config.toml
qk_norm = false
tie_word_embeddings = true
init_std_down = 0.00427
learning_rate = 0.00321
Each number is 128 + 24 x the weight over the matrix's rms, rounded and kept within 0 to 255. Layers, rows and columns count from 0.

# layer 2 attention output (transposed), 896x896, rms 0.0605, rows 750-767, columns 384-511
[[150 127 153 137 105 140 103 106 151 128 130 141 144 121 124 135 124 123 179 127 137 120  90 126 118 149 149 179 135 132 109 129 114 115 125 137 100 106 110 161 133 154 167 132 103 141 132 148 132 126 139 117 153 120 166 137 101 118 109 114 103 165 128  98 138 128 160 129 162 128 164 169  80 140  96 133  89 139 170 153 139 141 164 100 173 124 132 150 103 121 100 117 111 160 150  92 107 170 149 146  88 128 168 150 146 105 123  93 127 112 105 118  81 106 109 143 124 159 137 118 139 121  97 162 112  82 120 144]
 [118 164 148 121 129 175 128 131 111 127 153 139 127  99  96 149 147 175 135 106 149 121 124 156 110 127 109 143 106 110 113  97 110 144 130 136 156 168 132 125  76 173 121 157 129 154 103 144  99  97 106 125 127 117  99 105 132 128 129 110 137 130 125 144 130 139 168 129 151 151 132 136  96 143 117 147 108 128 181 158 151 150 143 112  97 138  90 131  55 126 113 100 147 160 140 181 135 139 132 121 134 154 132 128 134 145 136 118  85  88 106 140 123 127  60 120 159 109 121  94 164 125 105 138 155  97 130 159]
 [139  92 126 136 183 152 101 135  62 107  82 138 107 151 147 125 107 126 175 156  93 140 170 137 132  88  97 117 114 134 183  92 100 118 109 114 141 166 166 151 119 135 105 129 165 144 135 140 125 136 164 185 141  86 112 136 149 158 107 131 149 157 104  71 153 130 152 124 131 183 156 148 120 108 140 126 146 101 133 145 155 100 127 138 115 132 133 104  65 147 116 188 137 107 113 150 124 155 106  89  93 107  93 175 134 156 117  93 136 119  81 139  98 142 119 151 153 106 144 130 139 144 158 111 160 186 142 149]
 [ 90 138 153 135 138  99 121  82 139 144 153 116 122  90 120 106 171 123 133 122 128 110 144 147  82 154  99 141 121 109 134 125 103 148 134 124 118 143 131 136 150 123 138 130 130 168 158 118 149 170 160  79  98 121 161  84 108 158 168 163 129 134 143 147 164 101 116 120 135 147 139 110 147 140  86 108 117  92 118 110  95 146 111 102 118 153 137 101 128  98 120  77 146 117 151 132 156 122 122 110  92 107 134 128 104 144 125 146 112 141 132 101 131 165 155 124 128 131 143  64 184 133 180 130 144 132 156 151]
 [163 159  92 155 119  97 108 152 137 177 120 123 123 102 142 176 172 108 148  90 145 138 104 149 176 140  91 144  93 130 100 125 138  94  90 120 130 165 143  95  89  94 119 122 122 124 116 137 132 141 114 142 154 131 149 129 137 154 111 132 135 142 121 106 112 124  77  91 165 127 125 150 121 114  73 105 103 195 176 102 135 119 121 136 142 150 129 165 107  96 123 161 153 104 115 165 130 140 121 112 155 132 145 111 162 142 126 127 133 163 145 138 164 131 123 145 137  82  94 119 112 135  68 167 160 131 101 118]
 [109 134 117  83 115  96 145 154 118 155 129 138 159 111 129 171 170 160 139  84 176 117 111 128 162 117 130 101 166 103 117 146  83  98 121 122 143 111 130 133 133 115 116  95 133 126 122 132 119 124  88 138 150 106 134  83 113 123 126 146 107 111 116  78 111  99 115 141 141 149 148 150 122 141  96 101 120 167 135 130 119 152 130 105 193 132 122 152 161 109 138 141 105 141 126 180  70 130 125 136 112 122 151  94 120 106 133 107 137 150 122  99 160  99  97 118  84 106 126 137 117 126 113 132 117 118  93 123]
 [157  73 117 132  51 121 121 198 174 156 131 157 141 116 116 141 148 121 137 133 109 128  98 128  91  89 128 141 137 110 153 118 120 143 100 126 170 113 121 131 135 160 113  83 160 167 125  95 152 149 162 133 115 152 122 101 148 170 105 110 106 114 100 102 177 142 116 122 119 156 107 156 100  81 146 112 143 136 142 106 166 109 124 125 110 120 151 152 134 138 126 152 125 137 151 127 126  94 133 123 140 120  80 128 165 103 109 138 140 147  97 150 119  97 124 159 142 108 134 111 176 160 112 132 152 120 116  67]
 [ 74 154 153 139 142 134 125 147 145 155 138 103 163 133 114  94 108 113 184  95 162 105 120 122 159 122 137 126 155 140  99 183 129 153  80 104 105 128  89 154 132 138 122  94 120 117 114 193 152  81 143  94 165 112 121 124  95 125  95  99 131 102 172 122 137 153  98 138 157 134 130 108  88 164 158 156 122 114 153 178 126  95 130 131  58 116 156 144 102  94 164 123  75 145 118 121 161 146 196 143 177 121 171  76 155 112  76  86  92 107 110 128 157 146 111 114 185 160 137 142 159 125 116 137 153 136 132  98]
 [122 133 137 113 122 122 111 134 118  72 176 119 125 107 104 130 126 131 138 131 120 117 103 107 158 113  92 115 124 134 151 109  99  91 119 159 137 164  96 158 129 117  71 142 124  90 158 152 101 154 139 105 173 147 121 104  83 108 172 179 135 164 131 134 115  75 109 155 134 129 151 115  92 122 110 143 128 156 116 147 151 118 136 117 144 154  76 111 118 173  62 115 129 109 153 113 169 157  99 123 116 104 134 136 102 110 176 122 138  83 126  99 118 133 111  96 120 107 107  88 128 131 161 131 127 174 145 168]
 [137 123 100 113 117 113 130 116 142 112 105 155 155  84 127 146 122  81 107 109 122 143 103 104  99  95 125 119  98 138 184 163 121 121 138 113 139 160 158 117 128 141  79 137 152 126 147  99 149  96 153 130 166 115 116 151 141 185  92 104 175 147 107 119 149 131 141 157 154 149 156 114 119 171 142 126  99 110 100 104 132 122  88 149 152 105 113 133 140 186  80 169 128 159 114  96 121 126 117 172 123 164 103 130 133 120 180 140 133  82  50  91  80 142 111 124 128 128 136 129 122 128  97 125  92  78 121 100]
 [ 69  91 125 126 162 105  94 143 174 109 111 136 135 134 153 130 120 149  77 138 113 117 132 120 142 155 168 147 116 131 143 136 114 126 136 106  80 111 156 126  79  83 132 134  85 121 116 108 135 127 131 114 149 120 139 103 146 128  62 110 104 155 136  69 170 165  97 136 136 135 139 162 113 110 144 151 143 120 129 105 128 162 130 139 171 152 134 115 171 105 132 129 171 139 114 106 115 112  88 150 125 143  88 173 122 171 144 175 125 159 152 190 148 111 141 167 128 104 146 139 154 145 150 140 124  99 155 112]
 [134 106 117 155 102 104 130 130 148 137 135 106 104 141 124 153 179 180 101 112 152 144 132 146 137 170 176 161 104 109 133 122 123 114 138  82 139 131 142 105 142 130 106 150  95 127 103 108 155 164 141 111 122  95 136 125 135 143 170 126 139 116 134 154  93 120 193 113  92  67 120 108 172  99 159 161 109 103 145 156 133 105 152 163 135 102 152  80 126 115  83 118 113 140 144  76  94 138 153 129 163 138 181 142  74  79  80 110 148 117 152 146  76 148 103 142 109 140 139 152 156 134 128 118 149  94 139 121]
 [120 140 132 135 168  97 168 165  98 126 165 130 111 107 114 137 119 110 128 135 129 104 174  87  90 128 144 103 150 121 144 157 168 102 130  96  92 109  82 169 119 149 165 129 124 133 145 158 163 152  84 143 174 110 151 142 106 172 137 135 126 157 150 151 131 115 144 110 149 138 133 179 152  66 118 141 137 148 159 126  99 128 146 117 143 181 142 145 130 136 105 121 173 126 104 117 170 112  92 137 137 128 139 149 160 115 148 113  99 184 118 132 143 107 148 135 154 138 129  89 143 129 164 102 111 156  91 152]
 [120 129 116 108 135 136 148  91 170 129 127  78 149 125 159 190 141 114  86 132  64 157 106 146 173 111 181 121 117  88 150 125 120 112 105 154 126 152 143 144 112 119 135 156 145 120 157 103 140 137 131 127 117 146 148 114 146 130 126 135 151 137 140 149 113 108  92 158 130 104 139 150 141  99 160 106 137 192  93 119 119 116 180 129 113  85 122 107 173 122 113 148 170 119 119 104  76 106 141 118  99 130 143  81 147 112 172 168 150  78 124 133 152 130 166  91 128  84 129 136 129 151 122 154 103 111 116 139]
 [160 162 114 137  93 139 125  98 123 129 111 173 139 145 116 127 106 110 112 105 104 109 171 131 134 150 113  90 154 107 133 140 127 144 156  94 110 160 108 156 124 118 130 120 115 107 175  95 119  86 121 120 155 143 152 115 132 147 124 132 164 163 102 174  88 125 127 118  99 161 138 104 111 184 133 102  93 119 127 168 134 107 167 103 116 176 141 121 144 144  91 112 112 123 146 175 129 129 127 133 119 130 111 135 110 131 127  77 142 112 134 142 181 162 110 123 134 111  99 105 112 148 153 114 129 145 149 119]
 [ 84 143 140 120 105 133  83 145 155 149 200  88 109 131 165 198 156 148 129  69 112  92 133 153 161 108 109  81 142  86 157 140  91 132 129 158 135 128 122 151 130 167 131 120 119 181 135 108 115  67 132  82 129  82  99 119 123 139 165 151 149 178 169 166  87 102 132 134 113 146 142  80 118  78 144 120 131 140 147 131 112 135 167  97  69 117 120 105 114 146 114 157  78 148 157 150 132 109 100  82 149 102 143 163  97  93 142 135 172 124 164  77 140 145 117 139 115 169 102 171 133 153 144 145 129 168 106 131]
 [142 163 108 119 108 147 124 126 168 147 146 152 104 149 125 166 136 124 156 139 132 157  95 138 143 155 152 187 111  78 162 129 125 131 120 142 108 112 118 137 153  59 113 146 157 171 135 105 139 139 122 123 160 144 113  88 149 156  95  53 110 133 123 188 110  85 132 107  89 125 167 164  68 118 166 172  80 161 100 147 125 127 126 145 108 133  82 135 176  83 139 135 140 143 153 109 117 128 100 153 148 149 125  62 163 133 146 115  93  78 144 149 167 135  94 122 161  96 130 133 131 126  96 197 157  93 124 112]
 [ 76 122 119 107 141 144 161 131 156 118 134 134  81 136  89  93 112 133  93 161 117 139  81 133 107 128 110 157 164 174 117 107 155  78 172 128 169 124 119 144 106 167 140 100 142 193  88 133 147 115 162 142 132 164 144 140 127 173 132 112  82 128  94  91 164 103  98 134 146  71 123 106 107 111 150 114  68 136  87 118 204 106 140 129 140 121  88 134 142 134 136 140 124 113 110 161 126 132 155 154  71 135  94 148 193 127 172 136 169  97 135 159 127 107 128 150 125 159 156 124 121  72 143 130 145 131 119 100]]
# layer 2 attention value, 896x896, rms 0.0453, rows 751-767, columns 384-511
[[107 116 126 141 131  92 152  90 127 112 115 170  98 121 131  75 108  89 148 139  92 124 139 124 130 132 166 101 137 107 124 153 134 123  94 119 123 125 108 132 164  98 120 122 113  80 147  83 142 123 167 133 121  85 171 123 137 145 152 141 151 147 152 129  96 134  92 121 162 124 103 101 155 137 132 122 178 146 109 114 101 132 150 102 131  91 169 129 158 121 112 163 125 125 140  41 123 112 151 151 126 124 173 110 138 143 106 132 141 158 157 134 115  91 118  94 127 141 131  99  98 137 137 165 113 174 127 100]
 [163 158 109 155  84 135 113  97 126 173 147 126 150  89 124 147 165 137 120 101 153 114 112 107 192 144 175 123 104 128 132 110 182 132 125 119 127 149 134 118 138 131 138 140 134 119  92 120 109 159 101 104  91 179 156 124 109 144 118 160 127 102 190 149 100 129 124 139 142 118  96  91 119 162 128 129  85 133  86 132 142 122 135 123 146 118 125 144 161 123 128  84 133 157  97  90 133 120 135 132 132 125 162 109  97 125 117 133 149 152 175 106 131 137 172 115 127 164 121 148 122 132  85  88 139 163 130 104]
 [133 127  97 113 165 153 136 148 129 117  95 165 157 167 121 166 156 147 128 114 132 126 140  93 176 114 144 123 151 134 140 116 151 134 100 134 133 103 136  85 134 150 145 169 142  90 121 159  92  75 119 139  93 117 133 176 149 133 147 128  92 139  74 137  87 187 158 141 142  31  53 148 126 124 104 127 111 168 111 110 140 126 147 174 120 101 140 117 122 145 129 161 118 125 105 132 124 125  85 153 177 168 133 134 125  78  86 150 154 116 110 118 174 129 163 117  90 161 103 134 114 111 119 113 118 136 112 134]
 [167  87 171 118 176 150 127 135 122 117 144 139 154 137 115  83  87 173  83 102  97 119 136  81 123 116 145 115 148 123 165 155 146 154 145  86 138 106 106 135 154 178 145 147 131 155 108 157 105 121 123  91  81 148 103 101 128  87 112 116 156 128 154 130 176 124 139 183  51 135 167  55 114 101 164 118 158  78  74 118 104 120 150 117 118 130 117  90 161 105 146 143 138 149 162 130 132  95 155  99 141 103 108 136 117 100 144 128 118 122 117 150 104 120 123 169 143 110 151 132 205 149 165 104 115 104 134 138]
 [103 169 111 154  99 147  97 145 159 116 133 147 147 158  97  98  70 112 165 141 103 182 146 129 109 164 137 148 157 147 142 136 137 124  91 138 115 135 135 163 108 154 136 110 112 122 127 132 130 126 134 140 154 130  88 127 132 127 112 124 145 120 149 160 114 147 122  94 106 135 149 134 153 113 139 140 161 107 139 128 137 143 144 143  89 116 166 117 112 140 173  93 148 100 166 114 165 115 130 123  97 126 141 161 135 119 133 151 118 105 113 143 147 130 156 126 144 156 145 146 153 100 152 163 103 134 138 139]
 [124  75 100 130 155 115 136  70 101 101 119 115  99 136  99 151 149 128 109 114 169 109 145 141 171 160 155 101 116 132 112 135 130 130 171  90  61 162  94 113 119 127 172 135 147 117 114 133 102  97  46 117 100  72 161 164 154  89 178 129 111 117 156 137  97 104 142 141 139 128 142 131 144 157 141 124 149 170 149 113 118 106 101 173 158  79 110 112 132 116  93 133 146 131 104 125 161 169 147 115 145 116 140 128  72 149  74 114 116  90 172  72 109 180  99  70 149 157 115 142 112 114 131 132 166  99 115 161]
 [140 122 153 109 125 112 179  93 157  87 155 101 128 179 126 169 133 118  95 157 100 103 159 107 104 133  99 153 170 168 119 128  98  95 145 143 136 147 157 108 113  94 118 109 109 148  91 106  65 153 162 122 102 116 150 175 128 130 110 104 113 167  85 121 113 105 130 130 121  97 131 144 164  83 147 150 134 152 140 121 125 183 104 122 183 130 103 140 120 103 119 135 116 110 119 138 101 100 121  81 131 111 116 121 145 159 160 189 163 187 136 125  88 131  96 128 136 116 106 155 132 143 166 149 118 104 120 161]
 [ 75 170 124 127 155 165 133 108 157 166  85 145 135 123 110 112 120 130 122 157 126 143 131 150  81 124 154  93 106 126  96 146 136 161 127  96 129 120 127 135 116 133 177 147 126 133 119 110 152 122 123 131  77 147 124 131 123 126 111 107 120 100 132 137 133 167 165  90  89  90 119 133 125 129  81  94 106 101 103 120  67 158 127 147  96 123 109 167 160 130 176  67 140 144 115 136 148 132 139 165 126 163  94 155 145 164  58 154 131 109 117 156 143 106 151 114 138 144 161 153 122 166 143  72 115  81 139  94]
 [151 151 150  98 114 157 137 103 101 103 143 127 112 127 151 139 107 147 153 153  93 138 107 135 162 160 150 148 161  94  84 103 110  87 120 135 119  99  61 144 101 103 114 111 162 131 121 141 125 137 108 127 136 111 135 117 117 126 162 160 128  77 128 123 128 147 120 128 137 111 116 157 137 147 132 102 117 158 147 154 101 158 172 120 136 141 125 114 112  95 137  92 105  82 165 150 124 135 147 156 105  88 147 127 108 125  79 126  97 140 177 133 167 126 119 142 143 123 117 173 112 120 143 131 125 141 145 144]
 [138 146 101 162 115 152 160 112 121 133 155 110 120 120  98 163 149 127 149 120 178 140 166 142 123 135 109 125 124 113  98 144 122 124 104 133 147 151 121 107 174 112 100 132 133 110 133 150 116 138 127 190  87 111 108 112 119 132 146 137 140 100  76 181  80 121 160 150  89 105 127 130 142 157 103 127 133 144 131 113 133 102 105 150 112 108 120 148 114 109 130 119 101 140 100 163  72 144 168 133 108 146 181 132 126 106  96  77 147 110  98 116 121 161 140  92 130 142 125 158  97 158 123 108 157 157 135 143]
 [165 124 133  80 110 137 118 111 146 152 151 160 150  77 131 141 133  51  80 169 126  88 122 160  95 122  87 151 137  94 119 120 157  98 162 102 128 149  95 141 107 103 135  87 160 100 137 123 144 119 110 126 179 131 121 102 102 131  81 107 112 118 122 105 165 122 118 133 144 163 155 141  94 115 121 127 138 131 124 126 110 158 115 100  98 163 129 119 129 147 146 156 160 116 139 142 193 112  89 119 137 127  90 122 167 150 145 123 107 128 139 133 165 127 150 167 146  94 126 115 105  84 167 129 121 132  99 135]
 [126  86 113 171  98 126 112 119 136 150  76  93 119 162 142  91 144 150 112 156 171 143 100 166 148 119 103 122  87 150 104 147  64 159 113 151 114 100 132 106 107 147  99 134 117 137 138 114  87 117 167 122 103 121  91 134  79  87 108 115 144 124 126 131 111 113 127 133 145 114 150 137  90 148 123  87  73 108 117 100 157 131 111 143 144 103  84 141 159 118 160 125  87 116 131 162  92 146 124 132 152 150  94 131 117 136 128  98 164 149 100 150 125 138 136 163 118 128 146 151 120 119  72 114 168 135 147  98]
 [154 126 145 105 135  98 120 126 126 103 137 128 113 143 127  76 135 140 141 108 170 129  86 126  69 149 103 110 111 169  59 154 112 134 137  93 153 135 125 153 165 151 144  97 124 126 140 112 146 126 100 113  66  74  95 127 126 113 138 153 113 104 112 125 129 129 121 102 108 130 154 118 125  96 118 147 158  87 166 123 153 150  89 141 157 146 142 151 108 112 136  98  89 131 152 134 149 145 141 130 115 101 126 142  90 119 128 146 109 129 103 119 123 156  68 141 115 156 137  89 124  81 112 156 143 132 191 158]
 [ 78  85 132 103 123 124 127 155 101 139 145 120 147 151 189 144 153 122 128 135 109 148 105 129 127 118 108 139 144 117 121 133 184 100 104 164 171 168 120 117 174 176 134 153 127 146 128 155 147 120 118 136  68 150 119 122 115 174 149 150 136 118 118  94 155 132 134 154  96 128 128 135 138  78 138 112 165 169 138 101 125 122  80 155  85  91 121 118 107 107 133 148 142 117 133 114 180 116 107 171 107  69 144 150 126 120 149 154 148 164 103 122 131 170 131 159 116 121 149 113 150  94 107 154 111 111 106 168]
 [125 124 110 146 135  77 166 127 179 120 117 143 151 159  67  64 146 116 162 144 162 159 117  99 127 199 121 149  98 145 135 128 123 138  54  80  86 157 164 116 139  58 129 109 152  94 161 107 134 145 140 136 144 144 125 153 107 142 114  80 141  99  98 100 126 170 116 118 115 116 112 153 125 132 131 162 123 115  90 122 136 110 117 142 155 160 119 145 157 146 142 129 136 140 149  55 134  77 145 149  41 131 134 145 121 124 147 119 122 118 109 134 167 147 118 115 166 121 177  91 121 112  99 137 166 112 141 131]
 [141 106 124 112 164 119 110  82 111  93 181 127 134 114 139 107 154 101 128 130 139 140 117 107  85 131 103  79 143 165 135 157 129 147 150 129 132 160 152 121 130 182 168 115 122 100 131 120 106 149  65 104 121  89 163 132 146 125 157 149 139  80 150 101 156 137 102 145 189 162  82 101 136 109 109  89 190  85 167 166 109 133 150 170 150  81 156 136  90 167 130 134 131 120 140  90 134 128 123 174  64  62 162 135  83 108 138 155 110 182 104 116  79 107 129 107  77 149 141 101 124 153 180 142 121 130 151 133]
 [151 143 115 103 160 121 156 112 145 159 137 106 131 107 129 178 138 169 184  73 171 101 163 118 152  98 134 143  97 140 127 148  72 134 108 132 143 140 138 135 120  71 101 143 102  66 139 149 144  90 151 165 139 119 119 148 168 130 169 144 157 162 152 101 104 140 105 124 114 174  82 143  94  85 155 154 153 138 157 150  88 112 144  82 139 104 115 124  94  93 153 133  85 165 121  88 107 148 135 123 157  89 173 127  87 117  82 138 152  94 117 151 118 137 147  78 144  98 122 114 141 154  95 123 160  94 142 167]]
# layer 2 attention query, 896x896, rms 0.0463, rows 768-777, columns 384-511
[[174 124 122 126 114 153 179 101 119  79 154 120 100 140  72 151 101 152 119  90 120 155  83 134 150 116 122 122 122 118 112 174 160 136 150 131 144  99 116 142 142 114 148 135  95 157 111 133 125 172  91 128 113 170 126 115 100  92 137 132 161 100  85 113 112 133 195 116 157 123  85 100  91  92 110 119 142 144 134 123 102  93 108 104 121 124 182 139 157 144 106 145 118 158 123 100 153  92 123  90  82 165 104 100 129 124  58 125 112  77 149 125  86 134 136 132 142  91 105 116 162 149 151  85 152 136 129 131]
 [ 87 152 107 128 115 142 213 117 117 115  86 101 140 153 120 167  95 135 140  98 110  82 188 111 146 140 143 130 155 140 100 122 131 123 145 115 142 104 143 108 165 163 128 135 135 143 179 126 138 116 131 111 145 128  99 136 117 134 137 170 151 102 129 121 125 113 103  99 132 105 142 151 162  31 119  90 123 131 115 143 116 107  89 150 174  88 152 150 129 138 148 159 110 120 158  81 108 157 131 142 146 108 157 138 125 118 159 141 152 134 143  95 122 136  98 130  87 145 108 102 150 117  56 137  64 150 164 137]
 [131 121 114 113 185 144 141 116 152 120 107 126 159  73 124 183 155 124 128  90  88 145 132 148 109  96 139  95 165 116 128 121 103 124 173  83 127 129  73  97 134  85 139 123 162 170 104 144 181 136 144 127 114 137 137 125 116 146 162 109 134  96 115 125 119 133 155 143 107 109 126 130 109  98 122  71 106 125 123  94 151  98 108 114 145  90  73  95 155 125  95 102  99 154 125 114 149  98 125 132 111 130 118 154 140 136  96 162 129 143 156 116 152 140 123  96 164 127  69 107 162 142 123  66 166 109 104 124]
 [136  88 114 127 133 139 120 119 163 137 130 131 125 163 156 145 177 138 108 154 104 118  97 123 116 146 146 130 112 136 168 163  96 124 132  88 116 165 108 131 135 145 148  90 137 123  85  83 130 133 124 127 103 128 157  77 157 163 107 147 129 157 119 163 105 127 157 118 125 117 110  80 180 144 133  99 114 134 124 139 121 116 109 125 120 116 143 109 125 152  91 119 182 102 143 116 125 159 169 103  82 118 126 146 119 117  95 141  99 108  92 137 124 144 110 180 150 134 160 142 119 115 153 140 168 108 104 131]
 [133 117 134 166 118 123 116 101 143  77 165 118 140 123 155 141 140 116 126 146  86 124 104 135 143 104 103  95 120 164 108 167 144 107 117 164 111 116 153 126  95 146  96 138 123 153 108 115 114  87 101 124  95 145 166 142 111 117 149 164 131  93 152 142  99 133 149 165 157 104 102 133  99 147 103 105 132 126 103 156 125  98  89  69 136 130 129 100 139 111 143 124 119 115 116 147 127 137 137 117 109 162 100 147 139 148 164 122 121 123 146 131 140 123 114 155  88 135 169 138 122 104 125  77 137 128 130 147]
 [ 92  65 117 166 122 147 150 110 143 132 130  91 128 113 183  82 156  96 124 134 108 104 165 100 150 123 155 124 136 154 141 136 146 136  51  87 110 145 192 115 144 115  77 118 150 158  98 127  93 130 154  93  98  97 105 130  76 165  92 168 107 130 111 144 148 123 120 119 117 100 117  80 153 104 177  94  93 152 115 124 113 158 104 195 121 161 106 147 159 193 100 136 125 104  70 130 135 146 169 120 169 128 168 164 111  98 111 150 118 106 132 175 108 143 145 110 132 153 158 120 103 111 121 142 113 101 136 111]
 [112 118 117 123 127 117 155 125 154 111 125 198 130 126 122 126 113 162 144 134 125 166 130 112 146 129  88 163 120 141 132 168 154 121 189  81  98 127 158 102  93 109  49 123 176 156 110 169 129 126 114  84 160 119 115  98 102 112 124 115 134 171 131 113 123 122  94 149 164  78 169 135 120 119 134 105 113 134  93 131 162 131 131 123 110 141 140 115 118 135 140 108 148  97 127 179 139 148 123 159 119 113 127 100 128 125  90 122 133 126 137 141 120 111  83  86 106 135 139 136 154 145  99 163 116 127 145  90]
 [123 129 116 143 165 161 173 111 106 182 129 142 145 149 111 156 160 113 113 127 161  86 106  59 129 125 127 123 151 155 129  95 175 129 130 174 132 117 116 152 145 120 128 138  62 125 104 121 148 122 174 123 169 160  96  96 102 123 172 105 139 115 145 142 162 128 148 110 103 111 101 119 126 144 122 149 149  64 141 200 126 100  88 132 152 146  98 128 110 154 149 131 152  89 123 167 112  81 127 201 176 132 147 166  96 123 131 150 150 119 145 139 105 112 127 152 152 108 107 145 116 137 109 125 133 104 112 147]
 [120 170 107 104 193 135 112  90 113 133  96 141 137 115 131 161 150 183 120 117 103 116  93 144 116 132 110 143 114  68 113 149 147  63 155 137 128 162 153 148 127 127 116 115 123 115 153 103  81 112 153 138 120 159 124  97 138 104 146 114  92 103  78 139 114 149 158  97 161 139 105 122 106 107 116 133 100 115 126 151 140 133 150 137 157 138 150 116 139 138 148 128 135 125 110 109 105 138  77 125 131 137 145 131 137 100 107 165 109 113  80 147 133 127 112 110 138 124 151 171 136 157 130 130 116 152  87  84]
 [115 118 124 117 129  71 118 121 134 117  95 168  99  99 119 149 140 129 150 166 120 180  90 173 117 114 148 111 159 131 137 114 150 114 149 143  70  78 109 113  97  95 140 152 119 156 108 138 153 110 193 100 151 109 160 161 116 135 131 151  94 119 161 122 127 159 121 144  96  93 103 130 137 140 130 119 134 114 132 111 159 161 129 140 131 121 121 106 118  91  93 119 156 115 178 158 160 131 162 113 133 108 129 113 152 130 103 147 113  68 147  92  95 122 101 122 132  90 169 141 131 133 161 134 212 132 179 140]]
# layer 2 attention key, 896x896, rms 0.0458, rows 768-776, columns 384-511
[[119 138  92  92 159 126 143 111 143 161 116 137 151 183 116 150  82 124 139 131  83 108 131 101 125 117 167 140 112 125 129 143 113 143 164 119 123 149 128 110 131 121 127 166 172  94  98 124 107  87 126 111 117  97 136 103 108 143 178 122 113 159 133 146 116  96 148 132 112 112 175 116  92 172 125 168 145 160 132 124 127 119 138  79 102 147 105 123 116 127 143  99 138 112 120 120 101 132 109 136  97 124 112  95 121 141 121 137 125 119 144  91 154 143 144 129 114  87 103 117 131 136 120 140 152 105 115  98]
 [142 149  90 131 124 111 120 156 138 182 111 118 120 118 107  90 137  66 138 111 117 137 138 142 144  95  89  89  95 146 135 123 137  86 157 134 151 119 129 124 107 125 143 143 148  97 120 110 160 163 156 150 130 135  84 139  99 157 168 115  86 120 162 146 153 140 171 125 138 129 134 141  71 136 132 156 115 151 114 204 131 126 120 131 163 148 100 133 149 125 150 142 135 133 137 150 111 109 140 119 181 138 137 134 134 141 159 143 145 169  98 123 107 132 159 162 136 130 126 149  89  55 112 116  69 147  91 108]
 [104 140 120  94  91  75 112 104 147 131 153 128 143 106 140 119 109 134 116  70  87 124 176 140 147 154 128 116 134 146 167 110 148 104 187 116 135 123  57 140 156 115 151 119 176 139 166 136 136 122 138 126 129  97 132 122 146 140 139 151 119  93 126 124 126 145 195 130 123  84 105 193 126 125 134  82 131 143 109 152 122 136 128 103 136 181 135 153 163 127 207  96 127 128 118 158 122 121 124 132  99 138  97 100 160  97 158 106 116 101 108 124 107 163 121 133  70 132 177 134 148  83 110 146  97 133 151  96]
 [109 137 155 150 113 106  99 119 141 173 114 130 195 140  73 115 152 107 124 118 113 110 122  81 117 119 121 142 167 107 161 120 107 101 111 105 159 125 174 130 158 134 124 120  90  90 145 128 157  70 134 154 124 174 164 113 118  95 148 144 140  72 126 123 145  95 164 121 169 141 157 111 156 120  98 108 115 149 150  93 110 108 121 159 137 144 165 133 116  84 174 103 150 142  88  75 145 114 135 119 141 107 109 138 123 101  87 116 125 137 149  83 125 144 161  89 165 133 101 147  94 111 145 102 171 140 134 201]
 [116 169 150 127  66 121 133 101 151 113  83 127 162 126 118 163 162 130 116 130 102 136 102 118 136 115 124 168 119 157 141 112  84 115 105 107 156  83 116 142 129 104 141 125 173 142 185 184 119 100  99 171 106 156 102 111 135 121 149 148 160 140 156 153 113 109  99 107  97 122 166 140 119 128 126 142 167 119 121 148  94 140 174 115 125 113 133 148 103 125  86 141  87 188 102 108  82 177 125 138  65 141 132 159 140  98 102  78  97 114 185  94 170 150 110 122 118 150 134 154 153 136 148 159 141 162 174 168]
 [162 162 129 155  98 123 144 120 110 152 110  43 141 109 104 106 144 127  88  72 149 106 111 141 115 147 129 106 149 107 105  78 134 108 136 108 129 109  87  98 161 104  71 140 108 134 113 132 139 116  90 130 146 140 136 153 160 166 133 107 156 149 121 121 132 177 185 111 133 147 131 116 133  91 151 136 106 124  82 123  86 141 124 119 128 110 130 109 168  87 123 162 125 160 119 120 128 147 142 126 103 145 118 195 138 133 135 115  89 118 155  79 134 130 159 125 137 145 163 182 141 137 163  82 175 118  67 163]
 [129 131 146 154 158 109 129 136 113 129 120 109 152 138 140 146  56 159  92 154 119 149  95  94 118 174 125 125 167  84 137 132 158  69 121 128 125 130 139 139 104 128 140 133  99 120  82 113 151 150 138 131 160 131 138 127 154 146 150 149 124 131 150 113 106 167 177 128 163 135 154 119 113 148 133 173  77 104 146 156 119 161  71 166 159 122 126 120 157  96 133 110 148 128 125 106 111 122 129 128 121 116 121 169 114 112 130 159 128 137 128 139 139 106 118 163 124 127 170 147 171 137 110 110 157 134 166 161]
 [150  90 127 115 149  95 116 162  84 126 132 127 145 166 161 127 137 103 155 130 112 138 116 110 147 123 129 118  84 126 156 122 131 130 143 104 111 133 123  84 148 154  81 107 182 133 148 107 110 184 104 155 118 140 130 114 117 140 162 151  88 132 139 157 149 171 106 164 164 132 109 138 147 148  91 165 152 109  99 109 129 109 132 112 146 131 131 190 137 153  98  93 153 139 138 121 139 106 139 138  76 116 102 140 111 180 155  87 101 116  85  99 173 138 101 153  92 106 128 149 160 157  83 124  90 112 134 144]
 [113 129 138 155 108 179 147  93 139 115 126 144 118 116 115 119 131 140  83 146 138 138 157 107  75  65 163 135 111 104 129 127 116 140 152 108 151 122 117 114 120  96 123 148 117 121 156 158 138 114 126  75 119 162 101 129 106 157  93 141  99 130 133 115 109 147 151 170 148 127 138 170 100 145 145 153 107 133 146 130 159  81 144 100 159 172 108 121 173 153 126 126 106 148 109  91 131 172 131 158 109 153 158 157 120 100 115  98 167 143 154 126 147 130 129 112 128 110 165 160 136 121 113  95 138 115 145  99]]